python train.py --num_hidden_layers=16 --hidden_size=64 --num_attention_heads=2 --num_key_value_heads=2 --head_dim=32 --intermediate_size=384 --vocab_size=796 --hidden_act="tanh_gelu" --norm="layernorm" --norm_place="pre" --norm_eps=1e-05 --positions="learned" --qk_norm=false --attn_scale=0.177 --bias="all" --tie_word_embeddings=false --parallel_block=false --init="uniform" --init_std_qkv=0.0663 --init_std_o=0.0 --init_std_up=0.0663 --init_std_down=0.0 --optimizer="soap_variant" --learning_rate=0.00983 --beta1=0.95 --beta2=0.95 --weight_decay=0.0095 --lr_head=0.011 --max_grad_norm=0.5 --warmup_steps=200 --schedule="wsd" --decay_fraction=0.692 --decay_shape="cos" --final_lr_fraction=0.0 --batch_tokens=16384 --max_seq_len=256 --doc_mask=true --train_tokens=115700000 --max_steps=7062 --dataset="wikipedia_en"
Each number is 128 + 24 x the weight over the matrix's rms, rounded and kept within 0 to 255. Layers, rows and columns count from 0.

# layer 9 MLP down (transposed), 384x64, rms 0.579, rows 75-127, columns 0-63
[[120 122 151  68 125 134 152 109 118 117 155 111 102 110 125 130 159 112 101 102 129 196 139 153 143 107 193 127 132 150 122 159 112 143 121 141 127 121  93 130  91 106 128  64 130 151 103 154 114 158 124 117 141  76 120 117 140 144 148 161  86 136 128 109]
 [118 157 112  54 127 136  98  95 108 132 118 126 107 145  97 114  94 125 129  96 138 101 147 153 126 115 110 115 127 140 127 149 147 121 142 132 103 143  97 160 118  90 145 125 122 124 161 118 144 163 110  44 167 122  97 128 143 125  94 110  96 120 152 151]
 [132 115 122 104 133 123 140 123 123 125 129 109  77 133 145 112 134 131 116 132 104 148 135 125 102  84 156 113 155 114 112 101 167 121 116 161 114 155 145 134 126 192  70 145 146 119 155 110 132 140 130 164 167  79 174 109 117 151  93 149 130  80 108 162]
 [ 48 111 108 125 112 109 136 119 107 127 118 134 128 154 108 118 133 128 124 148 145 116 127 121 138  89 146 158 131 117  95 125  97 121  85 155 126 138  88 157 100 132 113 115 132 126 137 107 128 137 105 140 125 122 129 115 111  93 124 111  91 124 149 126]
 [139 128 136 101 157 124 126 128 100 173 109 144 132 130 139 118 137 117 110 117 143 156 113 134 146 138 178 143 152  85 148 147 117 142 133 133  98 182 140 188 183 112 116 130  95 139  98 131 113 127 170 114  70 135 137 122 129  95 173 140  94 108 120 140]
 [139 150  98  96 115 143 187 114 129 108 162 105 136 157 146 147 121 111 122 131 116 112 108 131 180 140 127 155 122 134 101 134 130 163 126 143 141 118 115 130 138 165 106 133 117 133 128 108 145 108  96 101 136 112 140 161 155 144 161 156  90 117 187 124]
 [135 153 134 115 130 134  89 136 121 117 124 158 127 117 129 116 104  99 109 111 118 155 116 152 174 108 117 130 132  71 143 154 146 141 172 122  97 127 114 117 128 120 135 117 131 155 136 110 136 157 101  88 130  93  95 116 127 151 161 113 123 120 129 137]
 [ 94 113  88 156 137 120 134 119 128 147 186 161 153 165 140 162 142 145 179 128 172  97 134 137 144 131 134 132 143 146 126 135 127 124 107  96 127 125 115 130 121 157 146 128 159  95 192  98 110 110 138 154 143 158 111 139 120  88 134 151 133  78 139 109]
 [111 151 116 108 127 115 148 133 155 146 148  99 153 121 143 127 150 122 147  74 106  95 194  95 139 126 105 125 133 121 116 128 138 208 167 111 119 165 150  92 162 139 141 148  98 149 127 109 127 105 123 106 101 102 143 103 115 132 154 160 149 135 137 124]
 [166 133 133 163 104  96 106 176 120 131 156 121 129 154  83 117 110 176 127 174 154  99 139 129 128  77  98 115  94 150 159 161 156 128 112 154 113 124  87 140 121 150 141 149  92 114 155 107 159 115 141 127 168 137 134 151 127 157  81 144 148  91 137 152]
 [125 185 145 133  90 106 104 142  79 102 171  81 117 111 121 104 132 101 116  70 117 115 157 108 115 161 144  97 159 153 152 120 124 119 121  71 105 141 134 147 161 144 123 158 145  89 136 122 139 142 143 119 146 144 129 142 132 123 150 146 124 164 145 156]
 [142 123 121 123 123 137 144  95 139 129 170 107 121 100 210 108  91 158 146 141 135 117 127 118 107 122 116  93 156 148 132 107  86 104 140 133  90 112 114 173  98 135 159 141 165 122 114 119  95 150 186 101 149 143 110 122 133  88 101 112  80 116  99 163]
 [152 123 135 156 124 137 118  88 144 157 121  99 119 139 142 123 140 155 155 111  94 132 128 117 137 100 175  55 181 146  98  94 112 110 133 175 109 126 162 124 115 119 161 133 109  93 102 181 102 179 123 107 139 124 149 107 125 117 161 123 126 104 106 131]
 [116 110  90 143 110  98 109  69 148 119 162 127 129 156 159 136 124 135 136 194  64 132 113 121 103 105 107 118 147 106 111 142  90 131 135 143 152 161  63 106 109 147 123 138 131 152 127 117 124 120 125 125 112 193 164 135 154 133 171 107 119 131 148  96]
 [108 143 148 140 168 159 110 104 103 152 101 122 118 137 107 157 114 104 114 144 116 114 151  83 139 132 131 101 160 131 152 116 120 141 139 112 106 146 128 166 147 124  62  93 124 176 148 152 115  65 107 152 100 144 134 148 108 142 169 109 107 140 144 139]
 [157 150 153 107 117 112 136 115 129 139 129 117 141  98  79 144 123 148 169 132 136 117 153 149 101 158 172 121 144 163 177 155 180 136 124 197 123 151 121 171 102 115 164 104 107 147 150 128 128 134  98 122 170 112 143 102  93 112 108  97  97 128  80 123]
 [ 93 120 119 102 167 157 147 144 154 139 143 171 180  81 105 133 128 106 130 118 150 143 144 149 138 117 161 157 133  93  91 112 144 121  89 158 117 115 146 187 126  99 129 142 163 151  97  66 114 122 169 144 134 155 143 141  94 103 152 103 138 146 111 100]
 [138 100 131 148 110 125 129 145 141 115 141 102  99  83 114  80 118 156 121 116 146 115 155 139  64 119 169 122 164 167 129 137 120 126 140 124 113 104 102 139 143  62 136 173 136 141 160 144 134 158 138 183 160 143 151 132 137 109  96 163  71 161 177 138]
 [ 96  95 143 140 126 117  74 159 138 125  98 152 121 100 118 131 120 109 106 127 139 129 125 111 145 128 141 189 129 173 148 151 150 112  80 153 135  77 113  86 113 163  73 162 129 165 129 147 115 147  97 133 114 133  70 157 124 146 131 125 151 143 109 173]
 [ 90 127 138 143 108 126 122 148 171 117 131 130 114 110 138 121 124 135 151 133 105  90 127 128 103 173 143  86 112 124  99 129  94 106 108 135 104 181 113 156 130 119 162 162 157 103 115 145 165 168 136 130 107  76 109 137 106 147 133 138 104 164 166 155]
 [121 139  86 133 142 150 158 133 140 123 145  95 146 133 120 136  99 135 125 127 157 139 118  79 143 169 164 148 124 146 109 130 121 148 114 146 174 110 152 141 162 123 110 122 138 126 116 173 120 102 108 157 118 157  86 123 104 128 133 130 132  92 123 151]
 [141 170 113 124 165 153 161 132 109 155 138 122 126 111 102 173 117  90 128 135 142 100  85 120 111 124 132  90 122 200 152 128 111 110  87 105 118  98  82 122  97  96 118 161 114 117 139 109 147 104 157 117 165  99 119 113 148 153 172 130 123 109 155 188]
 [116 138 110 149 153 101  98 128 183 165 100  87  89 133 127 155 160 122  88 166  97 122 109 128 131 121 120  89 171 136 149 144 115 131 122 119 152 156 136 131 138 125 138 147 141 101 111 109 131 115 151  91 159 146 150 122  90 126 104 133 128 108 150 161]
 [160 159 127 149 154 117 125 156 124 170 112 143 107 139 117 160 127 118 133  78  83  96  94 128  78 117 119 101 121 108 108 176 108 140 145 117 148 141 181 102 113  87 116 110 154 108 141 131 195 175 151 133 172 164  98 104 123 109 140 102  64 148 132 125]
 [125 153 102 156 143 163 130 136 128  93  97 167 123 112 129 165  96 125 155 100 113 155 114 160 135 129 110  88 119 129 119 118 181 129 160 108 151 121 100  96 135 153 141 178 146 153 147 133 124  66 126 156 106 132 147 108  91 132 134 124 106 112 127 134]
 [100 140 138 122 147 121 123 139 138 161 136 126  89 130 130  89 162 143 158 112 150 106 136 122 124 159 156  89 100 101 162 118 135 129 161 145 112 123 110 159 151 129 125 138 126 173 181 142 166 165 130 108 138 122 155 123 112  92  97 125 146 163 134 168]
 [169 173 109 137 152 124 130  74 130 113 142 157 154 108 147 160 138 118 150 157 122 132  92 161 114 108 139 125 115 149 110 131 149 183 114 168 122  97 164 110 115  93 110 100 118 122 129 156 135 143 110  99 139 142  60 144 104 146 119 152 116 100 128 169]
 [133 159 117 150  67 112 193  97  89 114 116  98 134 172 123 179  82 122 120 111 134 114 121 161 124 103 134 134  98 136 138 141 129 157 147 137 100 110 101 137 112 172 149 123 163 103 109 115 108 157 105 120 135 141 139 136 132  66 134  97 124 124 121 120]
 [102 140 199 140 131 147 124 146 107 114 131  74 120 132 144 126 131 126 139 145 132 115  95 119 105 133 132 101  97 161 125 150 131 123 117 112 125  93 169 113 188 125 161 148  93 143 105 144 121  91 150 123 167 127 117 147 155 148 115 115 179 128 121  63]
 [110  75 140 111 118 134 145  95  88 161 106 120 101 124 104 112  96 140 136 143 120 165 132 124 126 135 150 141 152 131 173 165 161 161 127 117 110 138 131 116 124 151 151 144 129 141 109 187 153 134 126 139  93 143 113 133 158  92  80 151 138 177 146 143]
 [ 80 150 127 112 154 128 106 154 122  95 122 117  95 151 133 154 134 111 123 120 141 125 123 127  94 142 144 105 136 114 130 109 125  96 116 149 137  95  66 112 129 131 109 133 114 173 115 164 115 139 102  97 110 129  97 110 120 118 144 128  95  99  68 141]
 [140 131 118 131  87 158 124 121 117 120 158 156 144 122 134 127 136 146  66 109 158 113 129 118 110 141 153 138 119 203 112 125  93 104  86 162 134 170 130 144 128 102 158 111 117 108 123 135 148 137 120 105 137 122 154 121 142 105 129 155 126 143 118 179]
 [152 113 122 140 103 114 102 144 151 125 112 133 141 128 138 134 133 134 106 134 137  80 113  92 160 167 159  96 138 158 154 114 183  95  75 116 103 120 156 141  95 145  88 144 119  90 130 100 197 145 132 123 115 129 108 117 135 154 151 145 127  88 102 128]
 [134  78 132 120 157 115 115 152 129 137 152 145 111 115 116 121 105 147 112 120 117 168 127 126 114 121 131 135 157 125  88 148 125 132 112 149 107 159 143 142 123 130 121 159  65 162 154 136 131 131 148 116 137 136 158 149 113 135 106 119 123  94 114 159]
 [183 106 146 152 112 151 136 118 120 172 179 151 132 159 127 154 118 154  79 108 129 114 135 137 122 124 111 121  97 163 142 139  98 165 166  87 129 127 104 138 133 122 203 127 148 129 106 120 101 139 119 113 132 109 111 137 140 110 115 133 105 169 133 127]
 [108 131 157 118 128 134 125 122 147 166  95 127 148 158 156 137 135 141 113 102 149 150 134 128 161 142 129 120 119 109 121  56  93 158 111 115 135 134 111 161 151 122  89  85 119 155 135 126  96 143 117 155 126 106 172 132 158  85 102 168 175 134 124 139]
 [122 130 128 136 157 122 110 142 140  97 119 120 134 144 136 149 165 129 140 172 135 138 120 140 115 114 143 116 124 150 134 109  80 130 122 167 134 156 109 170 114 110 128 113 176 105 154 132 132 118 124 177 189 127 103 121  96 153  88  93 139 128 130 109]
 [128 126 123 207 141 112 123 140 126 137 114  66 106 182 116 135 105 128 145 110 130 140  84 116 156 134 135 121 162  81 150 183 142 118 158 134 134 137 115  97 126 143 144 155 108 101 138 153 116 127  88 151 123 118 141 117 150 107 129 141 119 127 128 112]
 [118 127 113 166 125 157 118 153 164 169 134 165 132 106  98  84  66 180 132 124 128 128 106 121 134 116  97 117 115 106  92 143 152 100 113 130 148 129  99 250 116 105 148 118 107 104 154 103 109  91 131  93 131 160 139  99 130 106 131 121 142  97 104 128]
 [140 139 151 128 163 130  85  92 104 112 144 148 134 166 110 107 146 135 126 122 140  75 125 154  84 134  64 112  87  73 110 130 107 119 135 128 141 130 120 111  94 130 135 127  98 154 145 102 130 115 131 108 149 106 116 102 118 177 123  68 175 127 142 114]
 [106  95 106 104  95 136 127 131 178 123 118  71 109 135 128 141 137 139  72 175 148  75  60 122 153 130 122  93  78 146  73  90 145 177 102 147 118 160 134 123 110 181 161  80 145 159 108  71 140 154 149 153 134 132 159 127  86 137 146 148 144 123  96 114]
 [ 88 166 150 140 133 144 130 117 122 145  66  96 124 135 108 123 141 106 125 132 115 122  86 169 153 129 139 153 137 131 131  81 115 117 141 132 154 160 140 157  81 133 120 147 110 175 104  99 145 108 115 106  85 123 118 129 120 131 127 141 170 169 188 125]
 [104 115 114 134  98  93 115 124  97 177 173 131 144 150 133 156 114 150 108 178 131 102  91 115 141  94 119 115 128 136  96 121 153 108 128 115 101 104 124 177  96 137 127 130 154 149 112 129 131 133 131 108 135  75 153 134 118 142 100 137  97 144 104 138]
 [154 118 164 129 104 155 145 105 136 144 149 138 120 109 115 118 111 137  71 138 161 114 122 150 130 167 126 135 139 120 187 141 169 157 149 131 145 125 116 114  80 111 126 119 145 179 128 145 119 137 124 158 146 138 105 138 118 143 132 109  94 148 142 134]
 [130 159 123 124  74 102 108 114 145 152 156 103 126  70 106 117 118  91 130 125 161  71 146 121 118 127 133 101 103 133 177 145 142 133 177 117 135 138 153 156 123 129 154 154 124 166 117  99 142 149 168 120 134 134  98 147 140 171 143  99 103 128 103 152]
 [117 115 149 138 159  98 132 121 102 146 167  67 105 155 129 124 136 106  94  90 118 145 141 146 165 163 140 146 147 173 139  84 130 103 133  98 141  99 166  97 144 183 162 174 201 154  80 129 124 139 124 138 145 133  96 126 155 127 148 138 111 114  87 170]
 [143 106 116 120 153 121 152 134 117 131 154 125 161 120  84 153  65 115  90 140 131 126 106 140 162 120 126 146 143 140 135 127 100 175 104 181 199 137 110 106 149 134 163 122 154 144 112  91  97 162 144 125 128 109 124 128  83  93 126  89 146 125 147 146]
 [159 151  73 121 123 192 128 164 104  98 135 138 113  99 141  88 156  86 181  89 163 152 127 136 178  98 110 118 140 120 106 200 123 113  97  70 155 134 148 133 115 110 151 121 169 141 130 138 140 163 164 120 118 111 137 153 142 137 140  93 130  98 122 137]
 [136 173 112 155 111 138 122 171  72 150 166  93 153  91 158 167  85 132  86 160 131 123 126 139 162 153  98 187 157 154 152 124 164 136  97 133 127 141 134 116  57 133 157 125 140 138 147  91 171 111 152 107 121  76 160 120 112 145 110 141 183  72 139 176]
 [102 138 159 104  63 158 133 162 107 179  91  86 138 126  86 115 122  73 134 178 133 107 169 145 172 109 145 124 141 116 136 106 160 135  93 156 131 117 158 119 130 113 111 128  88 106 161 121 175 120 130 135 124  86 110 102 124 114 108 126 106 110 142 124]
 [150 132 130 114 147 106 135  88 154 154 160 125 102 135 183 134 149 139 133 138 164 108 122  87 152 127  96 135 150 137 104 138 113 127 121 199 108 102 115 119 166 155 122 113 151 127 124 127 149 126 121 122  99 145 160 143 169 124 144 131 127 131 121 156]
 [124  94 147 122 122 182  94  81 156 133 155 142 130 111 119 120 136 147 103 127 154 106 122 101 138  86  93 102 115 169 122 184 139  69 159  94 121 111 131 132 145 129  99 121 139 119 102 145 148 155 118  79 158 130 123 118 115 133 114 116 106 134 124 137]
 [110 135 139 155  78  84 142 168 140 101  79 129 128 145 149 139 148 185  98 116 121 159 139 119 143 104  99 126 137 115 133 104 121 151 124 163 129 144 136 126 139  81 164 126 111 128 139 102 125 143 117 110 150 119  97 140 118 114 154 141 128 104 140 119]]
# layer 9 MLP up, 384x64, rms 0.564, rows 76-127, columns 0-63
[[117 131 135 141 147 180 128 109 127 111 167  96 142 118 120 102 150 130 145 126 127 135 116 142  94  82 143 136 121 154 120 117 111 140 101 156 108  86 152  92  84 104 131 143 139 114 108 122 187 141 155 181 134 162 153  98  90 110 121 139 114 157 144 129]
 [134 128 141 162 141 158  89 129 142 128 164 139  91 100 106 125 128 117 146 124 123 172 159 103 185 108 140 121  92 136 125 126 139 145 154 122 151 101 148 135 133  83 157 129 142 127 154 136 133 153 146 109 120 108 118 118 171 134 120 133  94 146 120  99]
 [121 119 126 140 148 115 119 161 116 157 128 103  97 134 123 115 105 150 112 118 112 164 121 133 136 138 111 138  80 106  97 105 192 125 119 164  86 112 135 150 112 106  59 143 119 142 109 150 134 131 145 188 122 146 116 128 116 149 100 141  93 103 120 167]
 [125 112 134 161  87 116 162 108 136  80 124  52 134 154 157 143 109 118 151 101 111  82 152  93 145 148 155 186 119 132 130 104 135 152 114 128 134 108  79 142 108 121 134 143 156 101 129 153 135  95 122 104 140 117 162 127 142 109 111 123 172 109 114 142]
 [117 141 126  71 117 124 159 118  91 124 125 138 103 136 118 106 154 136  99 122  88 150 185 126 132 153 145 145 142 137 120 155 137  77 188 125 146  70 110 107 104 146 105 160  75 148 153 161 130 151 133 167 128 132 126 126 142 130 143 131 139 111 145  82]
 [149 143 112 121 126 107 148 128  91 130  97 122  91 104 121 161 140 100 139 100 117 131 145 110 128 135  97 134  96 151 156 107 137 116 118 148 124 110 157  99 106 113 119 146 132 128 154 183 105 145 108 119 169 149 138 153 114 154  95 160 125 108 138 114]
 [141 114 147  80 137 154 151 112 107 139  97 125  97 139 105 120 110 154 155 166 109 129 148 114  96 152 158 152 136 130 133 112 133 146 132 158 136  98 116  76 141  87 130 115 112 150  99 157 151 147 125 127 101 116 124 144  99 154 104 146 150  86 130 124]
 [140 143 139 191 145 134 130 110 153  80 129 152 124 115 182 112 155  96 116 162 123 138 133 122 115 109 118 143 129 179 140 131 138 121 134 138 121 107 126 105  84  80 162 127 157  87 132 136 132 127 141 131 134 130 135 139 145 100  81 124 120 141 178 114]
 [132 127 167  97 138 148 116 137 145 135 119 121  90 159 127 141 115 138 135 159 127 158 144 164 106 162 141 169 166 108 156 118 148 151  98  96 153  94 106 115 136 146 110 133 137 145 101 106 100 169 151 102 158 126 123 144  86 131 114 154 112 121 134  92]
 [141 119 109 110  94 129 103 115 125 112 152 138 134 159 119 109 147 156  94 100 156 111 162 138 160 142 131 137 135 161 102 140 120 157 105  92 161  75 123 110 143 179 128 160 109 115 173 160 139 127 120 152 122 116 137 111 178 130 129 130 154  72  94 139]
 [111 119 156 116 101 160 121 149 135 116 106 164 151 135 121 132 137 146 152 191 161 118 179  90 115 105 102  90 116 186 109 108 114 142 129 112 115 115  90 153 112 117 147 115 129  75 144 158 153 123 145 118 167 130 116 167 120 100 129 117 131 137 131 120]
 [129 137 163  98 198 144 100 136 142 105 114 118 123 129 132 119 140  88 149 151 127 142 105 130 159 121 140 170  84  92  82 137 141 130 149  63 150 102 133  86 136 126 117  99  97  88 168 123 130 137 107 109 154 139 147 120 106 112 114 137  91  93 136 139]
 [ 99 112 145 142 136 122 183 117  69  79 103 104 144 164 107 149 123  86 136 161 140 130 179 136 118 132 147 145 142  78 117 153 131 119 118  86 144  93 119 135 112 135 168 141 121  88 140 137 135 148 136 139  92 103 148 132 141 133 124 115  52 121 108 150]
 [152 143 125 169 104 100 137 114 151 142 106 128 133 122 141  98  96 167  83 115 150 168 160 121 140  75 167 159 113 129 110 152 132 137 162 108 119 111  94 115 129 115 179 149 141 104 132 130  99 121 119 101 120 106 103 140 158 124 142 155 138 150 118 128]
 [ 99 177 132  95 104 115 149 129 147 125 124 139 114 183 132 149 145 125  95 134  53 130 183 164 132 159 145 150 179 129 119  95 140  83 137 152 117  99  89 129  98 100 111 116 169 114 101 113  93 154 116 120 138 124 144 126 152 161 116 123  74 126 111 164]
 [114 153 130 146 122 109 131 126 150 168  83 173 128 128 105  97 138 179 139 116 111 143  74 154 104 116  93 141 123  78 140  98 121 136 109  99 141 129 143 119 151 128 106 118 123 112 130 142 134 131 168 131 130 107 150  96 116 113 131 137 134 127  97 156]
 [103 126 145 122  93 113 116 152 189 106 115 175 138  90 116 175 142 139  95 116 102 147 177 112 105 115 111 145 179 133  88 155 120 117 118 128 156 120 154 129 100 120 126 139 117 136 155 156 177 130  98 143 129 107 128 113 107 138 121 145 138  70 154 135]
 [160 142 110 127 109 106 107 137 113  78 116 127  94 152 162 159 103 152 121 145 115 126 102  97 139 121 118 185 113 111 122  85 103 146 112  97 150 161 130 147  69 105 116 113 142 133 168 106 126 114 126  89 189  85 135 115 186 125 152 106 147 156 119 117]
 [173 140 168 157 116 121 159 134 114 135 141 149 113 116  94  72 129 118 158 130 150 157 141 115 130 123 130 138 139  88 124 134 142 144 125  89 143 139 121 155  82  96 142 123  64 172 104 125  95 123 150 138 133 202 130 127 174 126 134  87 130 119 115 130]
 [123 115 109 133 136  47 120 108  75 110 143 136  82 131  90  98 132 139 141 112 117 167 138 145 127 109 141 162 112 160 153 152 102 129 116 137 130 125 127  89 142 137 164  71 146 138 158 134 155 126 183 117 192 149 123 133 169 114 170 134 124 189 104 138]
 [129 148 134 142 141 116 121  64 154 135 127 128 120 135 137 113  97 137  87 128 138 192 131 129 116 128 133 178 124 137 142 103 115 119 112 164 138 124  78 151 142  90 119 138 123 120 148 161 126 142 121 132  83  94 137 177 133 115 110 155 121  84 101 120]
 [124 129 138 157 128 166 169 115 133  66 113 118 128 162 117 142 114 107 156  97 119 151 157 156 156 119 140 112 118 114 167 168  85 109 128 113 136 158 154 129  83 121 160 132  79 151  88 125 125 162 153 136 108 150 111 134 108 149 160 100 124  92 126 125]
 [130 159 160  92 117 126 103 141 148  97 174 148 170 151 131 170 144 176 130 182  92 150 116  41 172 122 154 154 143 150 132 120 164  97 103 109  93 123 100 148 115 174  91 130 101 120 145 114  87 136 117  80  94 107 113 129 100 131 138 141 136 115 155  85]
 [142 104 158  97 111 108 109 109  95 133 113 141 100 133 102 135 136 137 138 110 140 138 127 138 104 114 169 129 156 132  94 112 111 114 101 156  99 155 177 174  99 161 131 124  82 171 155  96 162 112 144 154 152  74 185 121 124 126 145 146 124 141 146 113]
 [111 104 175 113 134 125 108 129 135 122 117 137  99 145 150 142 132 118 147 107 142 125 131 126 142 134 148 120 134 119 121 137 126 104  91  89 148 165 106 157  83 121 152 151 141 122 119 102 126  92 127 146 131 154 130 102 151  92 138 171 150 120 149  92]
 [132 118 151 126 125 148 120 112 144 104 133  95 118 178 121  91 148 133 166 160 100 132 154 133  95 106 152 106 121 137 117 121 101 131 122 148  89 151 148 114 116 153 141 133 128 116 119 151 116 116 137 133 106 208 129 113  95  85 111  88  90  89 142 108]
 [148 117 125 100 155 100 129 177 121 120 131 137 113 120  85 151 102 128 124 189 165 112 106  95 117 145 116  98 110 128 112 101 132 127 144 101 126 138 172 130 136  84 120 175 141 123 118 156 146 138 127 123 135  97 135 160 178 106 101 153 123 101 124 165]
 [ 83 139 159 160 129 103 142 127 139 152 101 121  83  99 112  95 141 105  94  95  77 108 130 121 106  93 173 100 143 148 140 133 122 148 180 126 147 152 148 156 159 130 107 163 119 174  99 131  82 124 166 150 141 131 146 113 133 114 160 160 141 152 132 139]
 [133 168 151 114 104 105 155 127 163  99 143 163 149 131 180 140 101 136 123 117 135 108 149 113 128  75 113 133 108 154 133 132 144 106 153 119 126 148 124 158  89 134 154 115 137 154 127  90 138  86 140  88 165 134 119 138 145  89  91 154  92  97 121  89]
 [157 149 143 123 128  90 146 128 125 116 132  94 115 119 127 149  67 121 128 107 156 136 107 151  87 146 128 159 118 137 149  82 137 125 122 102 143 103 140 155 144 123 118 121 154 100  99 146 132 109 111 156 130 117 135 168 140 125 126 134 156 108 134 129]
 [111 144 165 120 164 118 157 110 115 101 104 115 123 122 147 135 134 123 176 215 124 137 116 119 113 134 139 161  92 113 118 132 159 131 137 142  90 128 105 159 114 104 125 145 103  93 159 111 150 131 163 122 117 112 113 124 119 134 146 139 154  94 160 101]
 [ 98 106 142 148 131 138 154 141 121 147 118 152 148  93 101 134 159  85 121 113 111 133 105 146 108 103 103 119 153 177 114 155 149  93 118 101  82 119 130 135 109 154 152 118 110  72 123 118  44 130 132 120 140 149 155 122 151 131 119 172 118 143 110 154]
 [155 128 140  86 158 105 113 133 119 174 132  94 117 126 132 150 126 118  92 141 114 151 129 141 106 182 105 170  89 132  96 144 124 136  98 142 129 102 121 120  96 131 138 118  98 147 127 145 139 108 187 115 146 144 129 134 121 166 129 119 154 128 154 148]
 [105 172 134 153 114 131 102  80 130 118 121  86 144 126 114  94 133 142 119 102  66 163 141 121 107 150 188 110 175 121 120  83 128 112 138  83 145 122 115 135 143 150  86 136 142 144 117 135  90 116 158 132 120 167 131 160 142  98 108  95 119 109 142 149]
 [130 170 136 123 130 167 120 138 132  68 129 103 142  85 157  92  82 123 145 146 116 154  88 140 154 185  98 124 114 119 135 115 117 112 154 124 104 150 153 134  96 133 156 146  92 158  98 165 129 159 157 116 101 163 166 121 108 153 155 135 114 127 151 156]
 [135 132 155 123 170 103 120 127 111 148 143 102 135 106 137 157 143 159 110 144 129 166 118 121 151 131 121 138 149 130 149  91 152  82 119 155  91 122 123 131 143 141 124 158 140 125 112 102  92 177 139 114 110 154 156 121 125  94 132 127 121 140 143 130]
 [176 131 144 135 144 149 112  92  96 130  98  95 156 158 137 121 151 167  88 132 140 129 117 188 129 143 111 144  89  79 156 108 122 116 129 114 127 106  56 121 144 115 121 128 112 130 125 147 128 104 117 143 127 122 141 149 139 148 118 166 158 118  82 139]
 [116 159 139 114  87 154 127  91 105 113 165 109  74 131 114 119 125 134 116 125  93 144 114 120 178  98 147 102 119 134 137 130 150  77 152 124 189  70 111 146 136 147 162 115 129 123 143  89 131 116 164 142 134 147 139  88 177 126 173 143 144 124 119  87]
 [150 132 122 117 105  99 148 110 116 162  99 150  96 108 106 120 100 119  93  96 145 130 152 129 130 126 158 126 145 145  89 157 118 124 135 136 136 137 119 111 131 172 107 122  81 146  83  91 134  69 125 140 180 130 135  86 161 135 167 159 131 162 117  89]
 [136 167 123 103 104 149 109 128 114 100  95 138 123 134 108 171 147  92 124 114 128 135 142 178 123 134 145 165 137 128 123 133 125 106 115 115 174 118 123 113 146 133 153 127 133 171  96  98 146 164 129 137 149  83 160 134 118 131 122 122  82 141 123 113]
 [141 104 130 113  90 141 173 125 116 123 131 143 183 123 123 179 124  77 109 146 108 107 115 112 113 120 101 106 133 114  87 111 126  85 149 172 168  86  67 129 110 145 113 110  85 104 116 145 132 151 116 120 112 133 138 151 164 130 119 136  97 130 102 114]
 [104 133 149 143 105 146 143 157 127 115 125  95 114 116 144 112 179 107  94 129 128 101 115  74 139 150 107 110  85 102 126 151 119 146 145 149 103 144 114 116 127 139 118 100 125 129 127 129 131 127 118 171 142 153 145 123 124 117 154 112 160 108 146 120]
 [114 107 110 144 129 107 122 168 113 148  80 118 131 125 109 152 143 129 164 110 131 161 138 152 135 113 132 153 117 114  82 139 141 146 103 140 111 160 171 129 123 100 118 134 142 100  88 123 127 127 108 133 123 124  92 118 152 131  95 109 121 159  83 149]
 [121 134 153 122 111 134 104 115 103 135 141 120 129 155 137 170 148 147  98 133 120 118  98 160 111 111 114 157 120 118 136  91  87 128 121  99  82 105 129 119 114 135 143 174 154 169 168 133 118 147 135 122 103 133 133 178  66 123 140 137 129 107 130 130]
 [ 98 106 159  90 109 109 106  87 157 127 101 106 117 138 100 120 154 147 116 142 108 134 143  99 142 130 149 159 128 171 120 171 129 148 161  91 168 118 138 126 183 174 112 115 134 163 158 122 137 143 152 132  94 139 150 118 157 152 132 118 134 132  89  94]
 [125 187 156 117 147  99 144 101 103 135  89 152 112 156 162 113 156 125 143 116 117 103 118 128  74 131 107  91 111 138 108 123 189  87 172  74  78 129 110 146 109 166 109  94 135 166 147 170 137  95 177 128 117 167 123 112 162 117 111 140 123 112  85  76]
 [110 130 156 125 137 125 169 166 160  87 106 141 147 130 149 162 104 146 141 167 131 134 156 137 138 146 163 146 104  85 147 116 105 105 181 147 112 143 107  93 133  97 160 117 101 102 155 145 125 167 119 146 112 111  79 145 112 100  88 120  96 118 159 148]
 [109 122 187 105 126 109  88 101 145 108 135  95 142 127 159 128 104 125 129 163 126  99 128 164 205 137 166 115 129 123  94 130  59 149 110 132 151  78  95 160  94  92 130 123 130 115 106  93 166 137 142 137 136 155 100 191 117 151 117 124 154 153 159 129]
 [139 123 132 109 147  99 159 153 115 149  83  99 102 113 105  94 182 167 135 110 150  71 119 105 118 136 148 115 117 101 115 115  82 111 132  93 148 140 132 122 136 109 130 146 163 125 160 117 125 124 181 167 145  77 103 168 147  78  84 131 117 180 148  72]
 [120 148  94 141  86 111 129 111 155 126  91  92 129 104 154 159 141 120 126 161 146  73  98  87 128 142 137 141 144 154 106 119  84 139 166  94 101 141 126 115 101 162 143 123 145 169 137 101 154 150 154 101  93 120 152 151 161  93 158 173  89 146 146 140]
 [132 108 113 148 131 143 125 108 103 122 124  97 128 130 122 146 112 122 134 200  99 130  90 118 145 167 120 135 131 118  78  87 161 147 120 138 153 136 127 131 131 132 166 126 104 112 127 135  81  79 103 139 102  66 131 139 164 110 149 154 122 131 142 128]
 [147 102 133 149 133 134 120  83  85 119 114 128 107 108 147  73 132 156 127 121 135 165 151 103 143 142 170 150 101 154 112 130 106  98 111 152 107 146 172 102 119 159 139 115 128 111 137 161 133 110 124 121  83 131 139 122 126 101 101 112 151 118 140 148]]